Weights of a small GPT-style language model, trained from scratch on English Wikipedia.
Size: 10 layers, width 768, MLP 2048 SwiGLU, vocabulary 48838, 138M parameters.
Architecture: rotary positions, untied embeddings.
Training: a variant of Muon for these matrices, 12264 steps.
Each number is 500 + 50 x the weight over the matrix's rms, rounded and kept within 0 to 999. Layers, rows and columns count from 0. Numbers have three digits each.

# v: layer 2 attention value, 256x768, rms 0.421, rows 40-55, columns 576-671
# o: layer 2 attention output (transposed), 768x768, rms 23.4, rows 40-55,104-119,168-183, columns 576-671
v40:525552573486449548479498496527589437532564454502530544487447489528462518531485518561537541453551500446484453594472424563506485475599465554457434467374492475538489493544524496456447505541573494525443466443548560469585533488590514398466566542541415551563637497511546534459481459479506383475
o40:534418434551519497524474467438495552454533462483507606507634534533469500495495515488487480452480501504537489393474460447464505552409503498572529473527468529479470529590566510541444535423521487482541522493596610437422373503432485538489524503448513442542448500492514510592475482496410530441
o104:424555483558469514464440491541518431474500467619493473484562496576448618523439487454561557491588467548505535589466513581498508485536557556484491461504500485579547402485560448520625475521517526566464565499440497602557446464545528366493500563515440478452476576458474560470511483447476533410
o168:482618488419605463431454548570454574569450531481474536452458502538469449463601488407499542452459551549475510529509511494577487467497519451462522483551489560507573478440420412417549457489471456494519549416495441531465508540418468525478471495558487512455527404518551465533503476487554498494
v41:482567534551434410480494445540465532512526608511442470448475449500410573571511555474468484542601500513449461507535497526453545468414438436572547510511435488565447615416432426491483543468559482444542461544509472556550502501462452480518494529434460496432447480547516620512465393554540538440
o41:527554460517505503547462544555540547562467541506555516516434480512620394484519482429435556481518462527526589492439507535422488526608515525493497545488535557475538431535442545417557493538436565547463526430511595562618449510515470559486426486404534518460550511436532426472435481483598564477
o105:635492661482518395527440498506478486575463479527489349524423618438505597553448599534481499477422458498416518489518326501479585472394450507581580497644521432557539534507459501436416498508474420514551582546469498401464503509482523497528453472494556514520434483483415574476574458487569438486
o169:470477479418573533541535570465503445487495494577504464496569515506436446467527551585527512602489523431538610470502456502587451542529515453493527462535493439551458465559559519498475493464545494504529484490542471552471468441507529465421492492567531466491502462478505479517488606454478520558
v42:470512476487473487436413575429528480477463530494454534558522461546559478556540484511524490516516503555467517564482458458470458438501507537488483508457550460497472561508472511463430552515496547477577466477435512516414328499584587531494619473498485531494457507443553537470571534519553492505
o42:504472489479437411506533545473520510546508558523575554617433577558513506534456439527471493505528501464509439455547499527442536511457494509465567641454523440510556518539484429612511588430519593537505478595528537447559489507582416553530462482488387439557464520506501478397480514430559580421
o106:502474505531500549516502516519436466569464478520589419497532504589507501556501437583403475410486476518475474464538451510476422428590503447538428528491438475460519528451550582504496584640470487508544513428437455484472410438427482508539480498516513568618511503472469455496429468440533574449
o170:535492524479563462497475538495517499487515500596477501371521542546455574497533546564482510572395465501613498436570560438527484523440465494425456455491462583471533418462526509527507467499563398501482548468470510455489646566554507534504473523503581601484522585519557495553483493406452476539
v43:464473533368544462425416532519492518392518519499567494459472497464515494498451443504537473416524494440514583508532525467411573471508592507546513605509526441442521445489546504544568488501517463517532605532415518524562537574515450554513496473457445498478498491425505507535614537623511486507
o43:482533544501537493492524492463565515492494550498617539470505526457476402527488543599552568523511497489569439523517503510501478473494517498475415419441465548560485374555447476433451441564450422489478424533513423563519486414463570482510454487479459427447482456441443422447440543472484464495
o107:548591544451504489499491474491517524462506547578657409514535493405463479462529406366469476510504406618503525519510527547466518460495543440514511464417509494587491557524448413484585465534452573480555494479587524579483548472505508493561577549477529480509516454515419466485484399556431519492
o171:458482446615558504521561508448483506588485430511456609470548509476491534422464504617434382457474511466514517458590484492496468503465496475487507590488521490482554451492483464522478500464540559564505410502485466499444461492459557488511586459495521543528445539513452534434395497410519524472
v44:586456524523537517494453503448501411605497513543536516476553524523481418482505486399499532547522505417506498507427486484553580532490528517524523460456497539533523439438572455504501525476515501489491419478410509629468443487517483494460506487476493556542394501517427493556415579463488462531
o44:512553512443461516492464507510487508522475477452486520407542532547455540456563478580449528497550509550460415517559505426499434465523504430495454425462487502552479502522474482531505515502498512504525457459500567412510462483488599512491499560493527407475436521462534449366494560513549536524
o108:566582444499467531426453478528497485555477582520403582625570592487450467546552560516606556499549537485520513502497393447555428519439482471438553492488494629513539519544513426416459398453559504583410537489618450604413443575507482462499575437454477462497497523490516494574502522467534414586
o172:421436440504460506514571467470565490416502500470517431519416529530517536463500424449494528442462470537506561566534553547484457539510423534482497503546530485545471519438488567494587482487491468488464443468460401444473520453546433455572470521515439520508559579427517519483645592537501524483
v45:461398478532487517570531466493467511483563531487538507485557519501511586541494481540547526436502549532415468495421455459493544433534418556414465463561460502528483420577600553514464517432529542438536623399464453522483473530489397519592509429611437476468417528514544502542539488522556503570
o45:511573430515608509543530505547467494457442474581470530413461522542404534502548493511442573433508485474578494502594469475472502557544522405460500451521481515456457541443450507609588508556536582441351485561490576434499458479520544483498494585465529493503493486463418557461483506505523471438
o109:476467516437453422566428487507540446496453495548507564591482509542586458467468481616509433526500516552480495576568522526500469467562486479496431453500456590489493511409534486463500492545498455551445437517464429433617440517624519534500473580467591457471481460583512502510446509438470500520
o173:522512573536547567432509487531491513541554443563504486548502502418517380510502539501467491514435501469444496508474523592552468470435524534497452462477560465440470445545438440459519453497425549547531480457448486510529546447471518522461548487519530446480532508505487565450537506464470486514
v46:421473498443554426509558467526501472518590448438479521464505569541541561559460523429469481423443547537412552488561499624496505393546447514528562516527567418439555433504519459474429520391449409454542578466446547511563489464487477466418457495464487427474509521464463407458421592482515485504
o46:465542548536577488502504538572567470528518505477506513581474476487492465549454449507548485435551435517548556500509494495586542555534516476494515577519531590589487516505456389453543428509592540443502526577552370511578501493422435519536534432532504541535519441483428561467541538580530561437
o110:435471544544414428511556578499524503514503524540413457512486444433492528566517415655559497512519560476499542601618609561517540481542492503571522545452478609553514471479602503541528437458613437452455457402459485545494498498524529400565457440494501482524447393479496501447424550439441458624
o174:542499470478505480485365584558445503552536512485601427414498414445515495468505484541443625524525485505471517494428480489481524530498529470468479533446459464518469555534429533545534503479521504463481480625439412487420487506561547525480462514512580530528454600490560413548557467469534520528
v47:471532511527536565497506435448475588524468443460553507500550513559525479574538486534434485449607433493484435466538477454500535466545503559562478509537468550578602548476497427508530586583477407466589564591529505483533526515553461487570478493467579493447481476475510509507554458544568452461
o47:479559535502534505480532454562592464517518386442453529486482424574494443445486543504539432572510482477505480525574511545565541503468497506533441480471502479443460476419477501485576443469490531482499467488562505618513475479505531548445544429537478584535449456548561559472448522503448381404
o111:474525511475399478417455460558565559502485546531408619479536567453477462534483501474568403435382599430520567518508572530503495530521478492394588525499444538649557420489573442454547491525487443502465610417588500448497483482572497558546428477469462530493550472477460609369514536523544500532
o175:662479576542583587489402495492515450440544579545507511467559569536463537506543418473360550555518487450488522447455449458479502497477470507571533483499479458476564520532506523552527436451546551450545534537538528457467504405398503486440493515541462478542433529554532467513403478459546562554
v48:442502417399442590444592536433468530505501588509557392516548492467627520530493505436489515590410461543553546592556421373474525445465486521500520552478602393410557483511515571485460541435556591494414466440525438590513401510517437572591528611397515565470601612581596551420456514505532484478
o48:459466486474540498570523475445494485529429420432508521475457480520471474562476508544478473488457531464521439554429453584521494478436483479461491536512589499586535522491584492512495408603452536484429469507623473423457539552537476510526465499599480511517499550514518484500550493461529468553
o112:501557514464437450443569530462450439540535533488425441543504443453585526472537518483423483542524468426413504421475577455469527531539542558444455442514594491449473447550477456537392605641514569422581487478490443513517504500508516481520529457432484386418432520538452387467500441451471558494
o176:483625527467418499546509526500447391499527426462434626470541522472381510498521454486539488467515512588574487522549523551496392518447475509553459522555514600527482502447528479398531493450518483503573517461522442513476467523414462498441574465612500478575452495471431576603510528438607485445
v49:424419476564419522593497449519471511479513485538560500482531561498449502527551501471568485426495580535503564514545510527496429571555593428523480468525444447509453558516511439486480542499445507452565496465513412526581445533472443531536531482470590391411516501443565524534473531465536484475
o49:499516474506417486490511501483518428500630494518460530491585505486494490468441586449459538441506482550531463518472456527550534528510468494457539443578492460458505388477474440454538532505430516467463536490471522540486428460493519578525522509505549469508507459562420500590514480525510490583
o113:547556429451523536508529451517478472483465521534510516468586489532468433529547474489521507509455441412560529481600566592575555544498468503515411548523566525441576502550508481553526507542556478541497463518570528429490378549482555506542557458565432528465493499517506522529492581609474505487
o177:403445524538496411462454442557521557546516543497458432520392519458470495484426484460476506517508514515491559477536516503505495473547497573550521589529503530566540546503452468493506499519579429525459527455440496613515479513500444469455496491508621498564423494447446523461504464482509462550
v50:529512535566439561538531582496513539463464539474519514477423523408568534518593430567532525495535481555534520542496544507598501525430515426521487524438529434497545437590499663500501511500572525566578474471540501548534479525433485595464509456504478493515445526487513545411429593584541482547
o50:455542521421498474501585565385490550604552461486493514438532500536525497522454472604500525587483495509501518567511453455501510506513506506501429569443536464495536566530527471466519489440504520468529534501462438590456470610551513433500458565482526591393432515521401520588485454484455499489
o114:498535396548512434541535474492467484425431627499484542429550555537496560545499371384591451541431547449565496432420507469499436496460445544435492381442424460480531510570495532456554461511472504504459525535383641365482380531526438562471583483402457476529502543473507395574486468430565519530
o178:554435519584512500511373505472454460512577480487524579569523483525452404420444483586437506522441449460491448508410496428480524461496468556458531445535492475594492509439413413579445557426453509570459465555529511571582533480620539536496413488502479446590570476547565446598491510516461524476
v51:389556500500458515547466464426514462515583478423455460518402525475460524464569579527480462503521412449469531485562549457502432396488529533598498355507600442523591492554557492487524458544627465530416554452578497478404458568493469469558444486590456443514487540390481507504503561478500507467
o51:494540575561464654454428469620494509507496601568541547470498490539507512495579455513647467446485456525515507515489471554447533562514513538469487464598395605424471522509524532507444490529544491438572454431501484476529533469559474483584501439507549507494500529466540518528506477512590447469
o115:484454473521560454533548505565403442441467493574538515533516544515431472544512480560551445478585530542511394624538560395504578591498522504487562457471489449520467462484537495551608538478524562600471524524574491453431527389500509502478588510544578521582479524576484513535502497546548419489
o179:626545526599507513393484547465577480488490518578522558416509513662486455488444570475478556490531515606590502501496424505515454503459419560410560482487462563544639491493527537520488528486549544539596579616447488570574470546515472488516470519469500502562589400549539404561572423535517479490
v52:533487451507565504437468450467469569446475585528513460507499445559544406535464456477488495551477641474493481522480373484608406524562521471496514489550500480481539514504486560554534491506489539572399596507500453471445437454460484481456506509415601554471491503503493477565474575536481490469
o52:441525429523477446486490517476610430558532451513517548394507520451496447492425491495572467480533506485509498480466475505432470551489453463430552495484489477433500472476522494526565508503466540481448514446560548552492488516472502556424420513468411490427402551513453514474514531479488554502
o116:516451626533579542502501416545555540523505500493571532587501500472505505610451415502452551508460464404502620446540457584493556477572483469581430566524529558538464496572501490552534462483569518612472364573563558460443492485517528537584468476344628563553562443419484519564506556489467493509
o180:507491460531411514505505491505517518494531478527463464583471599537572581442520576507531473400466457524513514462520519440474536477575472480459541500430425498590440530421452397454451492468529468501509480547493548464535526531535488451515469515498478522529549471511552606456569470444519423557
v53:537480582447529446442470487456493517447498499489516480560408547401521499501403467477498478548516460510460467542510520457471590500524478449523465473432486468447472491466560554530538513518503523467568461544423568530510546542473480559491511534437485627501467471503496470547471518510511519496
o53:459542466417480507480578475574511489562448496525521502388531519519515563468458424500455543469434569443541434586486510520552469533479520527520503489599477439575477544585449556487609538480495528481552512470505461553587492444468544526503527541543437434506494543522621523513563363552440530437
o117:441526460384576456494501545450457515426442493592398553448535468420570510535409534490530381532535542520540462572549517472500488467514504485530470513447459489460462464504490558502514513462442470506396403493509622481441503522481520491491481541427541536466567558518526491512549499470414493561
o181:471475496566484540551501432616564569515587543461486471513577533483593520573526520466468542398501483575468666534547401539487447538494531537471590523464536388478479612494378457444462460520483426584518513413451506501456498420444598475527607453557540533555463520526433438395422478473508487528
v54:439532509425566478417449508410497523477447515499564512532496491457593560474468485549485459423455459575486475516463522540437413488497502471519408472571458480536477515527441561499488550493503443554573631520423491446480450410428514517483375486504399519366463536497461498492453465615516529512
o54:535457522468538558523473492568533522439488433483544481462483491555443467496434458491464512556460513554493489455421531482462513468502459499599462410543530483548571487530464485554487470523455494445440472588551535506488537490483553566469582499514583480483509536458431530489555503487558455463
o118:627444579643529496493509481495453533532483558562561472430438544485544502541454465479536454509451534463466485437532472438505514418437508501396498474560603480502461527559595541367495541468542510424521444568500484415441446494486498453474450496410459498573474567527463508462452507597484559545
o182:366498478503480526462553523515499508401534601469528497454518557499398602491572556485416468516489514460448395512504441464492566449597526554494466481524566442556457439436520495519505430490510535542457513436474484559545548510536528505531466423472425597603519506542537537555586464417441507400
v55:521536581443380542490554549420457455451521499515519529442445562511359475450491483470485521503511562472462531396541437524437407494542537504394470483446403536539507558467437478490526540494448585569459501501427539503486591615500486417443519501474421476478506581557489550541461423480498480547
o55:503518585470589504489455526489504546549428552428537493411512533441522505467433474470490514568585521442488487571475550531574550467467465530549613511470435467574438496519513482510448512461482562462438414509435596439499465494473548560529503468533531554462518527440557473399547614505485543464
o119:623451506452478437536479435624407521448554406386538601520503590402430547432467466484464421562419502506529430475495430507523476438548405420536517527451520541585506520504548564590511505631609463392443544550453535517432475577607523436448493493524539496455489427492565539576542449454540476489
o183:499486454514441473485546473520499516514472478454508372480483399490566486537562559445552488512425460483478473476568481463487480533506454465522458507512518515499467509500441523484489494448468440540507562573551480491559471449443523574459496533526462498530502439494527443539517549437499418475